Weights of a small GPT-style language model, trained from scratch on English Wikipedia: LayerNorm before each block, 8249 steps.
Each number is 128 + 24 x the weight over its row's rms, rounded and kept within 0 to 255. Layers, rows and columns count from 0. Numbers have three digits each. The size before them is the row's rms in percent of the matrix's.

# layer 4 MLP up, 1280x320, rms 0.0413, rows 940-1017, columns 0-39
101:124131110133115128123143089125154139144130119123104110124119137148115129116136145181104095144152115136111107120176136102
097:123169184127096113121116119101111109138110110124118141129145108108139113142134139146107148102145141138106148125174151169
106:159143093127118143100186111126152142096114109126120126117139133178103130115148146155151135157133094154125124152118144102
097:154163123137113124108107138168114164121123161131161107141092113154116127123120124109108105133160103110100116118128169159
101:137109134152136147133173151151133065151193129145096158091186134096109142116143129083123113127119142171132070164132130130
105:118107040112141103165155086127153149123136130124129112102122112119088145123162112143147184136109133105117107092179123137
097:148130111128162153085123132123127082132136121112112170078145157125132140153150187147072089152126131149110094132121115115
095:148150129153132133151140115101158143104104119132145117122157141120130126104110103113132140144126135110125124188127124151
100:110133092125074132080119101137136144117171119190142126177151163159114155123112149099120109193090167092123145106121146088
095:128163093113143095104144113114083159112142078120152138162158131172153153134096121117107136086153116141158138099135110055
103:163116112137074127126154125091130125155102136110144152163173164128135141155133176133149127124144162129159152150121133130
099:134120111120084097126120148150140122112075060155129158130098164131142168107146136111077114150118139111148133128102132147
097:129146073152138077099082145127163122113095166093132105156106121149116133166117122154124113138075126103126166092113134139
101:142111122116092110152162134129158090121092163120164110103139080149116120139092126128082141120136115114115116123105126137
101:106117168113157102141154153106073097099161095121088095145136066144149075123084090139115131136116145119114136102161159114
097:136145135149159123115129132088098122113097124149135163113115124130171142137127140108114156105150133131124123120123136142
095:149121097168127066151119165111119125123104126102101106135110137077107121155119128122103130154187141125109149135135142100
100:100166093139103111099129123149078125100125131123080137139100140112131171152133163112125124113125147122112097098158150097
100:157126098091088095154127132168096123140151149121121146114165140142149143136102148143126148123139159136136094131156112103
094:085108119096164154112167115121150088083117149141149113140073112125150171169133154112098148080119130115168171136154120082
090:129119123146073140136054157166116116128123142130109145108115096143110142139152147134132163137125153156152108161119095121
092:101109104150160105132160147140137123112138145160143128118167168104133122109098118145137109120134096140136136118170089136
098:139140134133111146138113143172121124103141154111092101155129152162124138154107118129093147115094117163118113137124145069
099:130127137097070156182132152183145132091143115094120109103141146113161121124131109123100141148132119123137140146140140165
107:135110151161148059148104154083131185132147193131180115090112129100130109143102101148099156127121116176159118118141117142
100:123102092104073076088091132155107114136126110149132065138142133123185149199130114147120150110157121148153101127153110164
095:139078125121121134105204124126147162159132119149133126133131087107115138124158108156122175140142104104110097120145123126
099:179107161161116146126106121178109151157165113162113140116152146156104110136136118159146096134087150149123107105113155106
097:106130144120124107117133140151147148102107135152132110144137144128143136176165116098111115117122126118138154111131092098
108:155098146165106170086122130150115086133143133153099105110127145158135124163131079125153108117151119138157097125152071141
100:122117134040157124154160156128123124137122106138118118127115127120137129124203120118086196105095149093159115086153126080
097:124112173147105115121128091100143167144117113115129118119128166135153127124147161117149121123140135097136156141125123139
102:128125089165136138090152151125123156137089146078133141122142142103095161094186129102132132137118136123123090131154123134
100:109078125134154143130123093171111127120142099106106113096134115128133115144101144085134147136136130154134117140157102150
098:150121128129124108143135118149111111133145176128169173133172128171114125178115124106137143179079120118118119130111126120
100:136141119108097084090158134135138106139117167153112151101156135127086142128157124145124112111160152119128145119148124114
086:115172145126095132115166111098128120130128097083137133130114137136101152135137201104136106155084081151129154118132068101
099:131076122098137149100103155164137164150108090129159115112144121106143153101109140076126120161154122109118126120141147149
107:143106103117156130102185119119141090138133126105147121137100149152147089152103129152092138136133117124090138123099137125
095:141120113082157108104147121115129135157127118150104074081088123114121108137156099159133123118150133144113120109141112107
097:147156122115138080136129126110086146104120162139097138137113133110147140117109127160103122117175133120130149121128164135
102:191190150150116114129168089095137103150142146125195133098115131112157134179137128124094138137144123121130089129149060112
089:094124131127166168168128139123132104108125113091159135152137148139118153123107128079101152166103133112137112086093101078
098:168157104134201152122116133131138153131121152110103152168097113124121173094169119124161146117156117086114118164149100111
096:152098135157129135115163167131104138164129155142138138138149149124152144189132162160155104176146107108115154166116097133
103:152134107132120108161139112105091113143181131119104087137147135097124119126152145109098132160119112125116111119151126124
100:136156127105143116142180114129099136135142151127141088129112153158110129090126117128111148138158131093134136111141074138
096:135108154143136077157124170106104131138091128131135114140129114120150104097146125124141091115134110071141133079121078072
092:118096141134133132104143093128135120082117103101119144129131069123136162159171140116140112123124125096125136106135123105
107:120107109164212126166129159155163143137152175147103110109117129136157151122120153113099144142112140153142093125096148148
099:141114089147106091132111123139147085152143083080120113112140145118121104085106091126127114116125143097109102149125153133
096:187127168125123157187115118106121179085111105148083111106140152135097119105112114123145157101098129147109138139093143100
105:133136160150145105152163118145077123140120156137099145141140147160063121130141125152105100126156093096107169132116100098
105:109124123131095159151142153101161109102152116138112126140123114106107144115136094153144096092088129107136106149149125156
097:133150143195087109107122113147122136140106160119158117115156068125094109123128153133147138118146133128114162115159115116
092:117080129110134161161138143145139120076141107132138137148133147121103122127120112144123146116133127136104159139094127163
098:109142159141146162148151126100127094122122123093121145105084075125104112146141092134131139115133141182084078152151152135
100:159132139074112112146086201158131145112128143167132160121149137118099106154087095147131124117140087141146116099075100122
102:145148139108111119164127117123116114144145141140129123135112140098146101156123093103100104089144105111115100140123147109
100:167156141102158158112165117096156152148083133148163167105132115117128156167110124169139142123159100104143090130157097117
103:179092154142095145123191145097142127139124158143146092147125128109155123133162128145145146127121165099111137121118136138
100:108130142133107137107141143101126165107118136141164136113103197161101125098132083137095111172134163157138071137142094132
104:098101131154177158131161079164136160124155123146155131145104107114129144138137123156082147119087114123119086108115130127
098:133108091165114143115155132088134139112130138149124097120156122122158121146136146134118184161095127127119143168140141142
092:106141082141086100110133173171155191105087120124131132126096112123096126143107160183121158148133121186121112143106159088
100:117139122116127110144108141113113092152128108110097156124133124127149128130109148147063148113141134151140098058156112117
095:123132090165095157137072159134111104076104153098129152140116165126113110134119127105095125122104170147115153073119130078
105:133122103116119145126169122136136137112133119149114078141154111108110140149134110118120096104160093122151105143106117103
101:111110091100087092141155120157111158127129088135132162169151136159109131115136126127115116135063106146083096098165142137
097:151094115125099127124128131124123120078125154142132138107074111171169172110167149091115121116141118104149115133139142068
097:121182098111136147132142143124116154131146136101112086130117091115141180120117143155116087158119112150139098175140137147
099:122117136117143108097154164159142135154136160127145161163112164152158147140146128112078131071119124129088143124121136138
102:103136125129144138139122125137108110141142112131130132141117138153147179119163113096112126080106144084124126138116116149
104:143155078120138146112097111141100100114090151107117147115169094127131137140112123124129130179143107149141085117131089105
099:152083119123130074120132110107123128077127154146129128110147123126118109130111114152090136136107156116136142125136135122
098:133127121159151121103137139146127143101127125129154129138170155120151127154135130131140109071111121161114107098116156120
095:092087117130088159123092119123146162156145170164142170131116091150110121141129143149123093117111142115140134097132111121
100:113141154163108124176126131101120128115110060073135109094129119113124165094161136163139121150153124122044088096141120074
# layer 4 MLP down (transposed), 1280x320, rms 0.0412, rows 940-1017, columns 0-39
109:115153128131119111100092126143134092120148119110127152159131074083101131127129130135120135114135118094147163101153120103
098:152158126150139119136103133084139120100136149137129101101115117147112106108053176116121099103147125119157113096155140143
098:130131155121107064162081138147121155122122176143087110131129098080142116109143096125146123146142151122094111148152097154
097:128127169160074139126096142110152115136112088130159123139136115110138146117138104145078136124095095140099141120087091120
112:125130103104135113142151137142109149130114113135152089115140133156105117110127143154084102146125128122108092101122132178
103:147169144146125115125120141135117114096123144130098128130080111123126126153112102094098126144109140127129150094112134127
100:156115106100136194136132150154132133120079094116127129158126128123129124088136112096125118094147139133111125121091106124
092:132130104132126116153142133101138125128160124125130163136095112146123114128103124109140108065122141156108160155119100121
097:091124175091156146125123137101144104078121121136160133126125109124128167149141120113130149092125117146136125151092138117
095:115067131095153105135160125122138130182123127125110193103120162098156142168095122138143177087091111125103146142129123110
102:126140098142147124148101137151143137127168126172167138119113103154138128107159162110130120186166116142125094157142148117
095:135130148093119117163144148123138094125147099137147100126149088143129136168142145152166126110128128086145090096130125174
090:126089152148115134112117129129123126108171109162114160115101120109139145124146087129117156130177148161166106121124128145
090:139104119117141123086076112143090149132191128103117097153108111103121142123162149099114126101146117152107113110152155134
107:133173102134150133156116116172139122090115140120124126102155132101113136136154130149156125101133150153143126154133094133
096:114145114118128117119132109116136121107078135142069093090140136077110166115115141128171124102139138101080193117094086119
100:109133134153163181158171092141119097144120157101169160119120123138125093113172126131161133125134094131112129091123135127
094:180102160107160089142119086087148138156117084122148142148123120154149110131126117123139137154119136144197139162109112135
100:125107164133139092096118126072134183092146144182087109140112100141121117140146144135125145096139133121101112150132134054
090:149109097144100116104111132155129160157144153120114108103158104138133116104118110161142104152131099151105110106112082164
092:143163136120116140098129093104127088111156145104134124112127133121151131128125145098104150129205133171116084138141122115
097:154143089126140178122113134121106106147095128137101100070119089112168118130107153164095131157138126145105143109095114134
103:136142113134138126126134173063077099129143133115129160070149148078158118105119116136143064123078124119123093110167117165
101:094137128124142135076113117132118106142143101165121124129130121146116092111143105101082122097128180105154108112093115138
110:103144121144099172146112144116112120118110104137087158116128136128128141110143115113161147115142082143149137163150140116
096:147122156148165166123148138127154154138102126156130172119133136122096133133113148115079118133123155145117191110122138185
096:157140105083114130138133091129103111108136159113140123102130177141105160149089150144080081087146103111129138149129106152
101:103141119079100104150186119092098132093152136148099114148132131122155129121143087118121162071125117105113143118099127113
095:146118100093082111116065115112084105113128137150145148104132145144077137107092129118104123125110142104128128111126140132
113:123142148109162092163085106140103153125122161052084090195142101132127121099146121130160155136108129099122072146158156149
103:095142129146109120132132098128150113141116145112136116134173171132108161118117116089151136181190168163133117134140129152
094:096114165124117128132110105180131125094125123093177150094084128116137128143112091095127154107141118103143119141160164118
098:124144180129119121123132127118134121111072115173135134133111115106153149147145161127130166140135114168130127128157151109
100:150121145150141153119132144075101104101165127118168120060093132154097158124105149181145086109102090145107087098163110100
103:124157164129130173137133152096112119112112151086086129107115123078086096119113130159147115161094148142142166104125165122
104:124149124133187143144080157103157125126144147158110110145122132142115125107094148093119144116082100171106157130124142088
091:130095118133152136146131176144101111159104106115185151132113162166163100123119103119171160124122129166119117058138146113
108:124125144094141080143125148126099110114146111119152197114129130149104157129154116127175119112167149128098115139124141109
108:092129136131140145133150104099130136095134141141122156115122106171123145108081108112087064135120114140104104164160138091
099:140140120141126093149123171129125112116113134152095121136134093110109086171126166105136100122138137136142165088125136124
098:162174114152108121150043138112150136112094136143114119132129123087101139140174137113070118114137118165130139103075125152
102:102137112092114096142098130103111122140168117161168075164163188126129121121126161133147113113146099136147127142153131131
099:161123111121157161128162116140128108154165131116108149102117123175108147143125125184135105127135084135108124133139132168
097:106100171117084112091094126095113096137130083115128148101122133151145104136101125104121057139117164162079113120123142105
094:147130124129141144162140140128140101123114123146119123141119126126115161099135106133123112091117121122180102085156138111
099:149150099110142157114144152165142136113157080107176107132151140158110151109095096162146159134148134073164152138108125151
103:165138135145130133108124132123118117135135094110094121117137107130111133096134103136109137129153093146130167174162141106
098:115130105149135117127144104123163133116128132151119142148153108106099156119104100122138138137126117164108128111138153141
095:129120149127118112166132096110148153189097130117168094108103115116110121129149152164148147031137122125156183135126113172
101:117108130119140101123179120155162111140172117098124132137097174115138141072093109138111159127131133109129150125097084104
104:129098133094157126120142148145111165115126123176133144102151122140144149152096134094099141125145132137144084103129098117
089:116139078130104097075127125146145089098155138102082090099158124119161126139125126127085123142158118112125105138089152169
100:151124098142120163126127129096135129127117186120130120162105111095147127144116153094145089102112143190143100123111127162
100:071108141117133128113121096140141119100126150157134118097127176118132120124087112118163110107118158125087111113102099124
103:150129099092080127095149166083155144155168129134132079108138167101177141137106063136141140166120119148172159132155113146
095:146123152121158105170141163151138088128106153152154108172110166164140111150148113121157116082128094130126122131101113169
099:110125069120112119115126137102136149130137108143127095104139151114173162123170144125105122153165133135129118134145095140
098:163083148151121134099154126128139111141187129108068173116136092100150113130107132130131091113127158141113140105163105129
109:164131138162095112077127183109121139149144117135164108085127134119126133094152110132104159135102153156177143152146199125
098:123102185153058103123085082142164102142137135137105081131161149129128116118123149107094154118103119118122116152121081129
107:145114127101130124118097138120099112110077136147110099108127146120172121147116160151140140179152121088120089099126134120
098:114095140161156098161060167169110144177115148140126094153156099130136095169096186136133139098157121097148108165156168136
103:075114149099076116135098149120163082105138093116111119150077085140165153144116125113167140113161112139123115102108141121
101:165152097099121120101091106102129086129131133145099119145124124128133138111108093135076109083140122151113114111114106129
097:129145092126110147139098131132080121077146108157121143105138114116111154103115135143148129117084142115137139106145113143
095:162133168101095161145161077108166157107065170135139115105142116095112166120111183138120111098140128115136153167147109131
096:079135116093144107124145112112090135201138080141116126125119089129116144138163132120126132145100162126109135159105148109
113:124148134112148163113100129122132108143123124136107160091140160106150130106156157117150201126125085186140112139133108159
101:121145140153155128096154130136099112108137158157115135122109124105124152135165146149129112117176108135128125154166095107
098:167124134140127115138158100125148125145125146142167132170127095138106128098106139157158125150092177172146108144136128125
101:121094175128147139108152188139094080159150150135152111131130127112114136108129103101106136130125103120158144141115123107
099:147086152124150147117168117102162096107125098158136099141127106139099131109109129108144131136197151104153124120133110097
109:177127145097150130096112131126154151178164150128111137142152120132132104163127104129125104139146156121160136138109164145
106:096082119134123099121133130146140120168093099138079136168077154144113128118203133143132154122136150143107130136154151162
092:124147185093092129088136116074140148140125161151085091154112132096126147130171119138124102099149071076095175136177128141
100:155121165112103139150147092147101133143092123133113149151162095133112140108104168112093123166134145116162087098066121105
095:125114106107150093091157116188092098139093138145092131167140192123127101135104135094095184100116161130113139164082143144
096:170097128167092141124079123128137130138136143123130137149098106126172154106142164131104092135126142133099158137107074151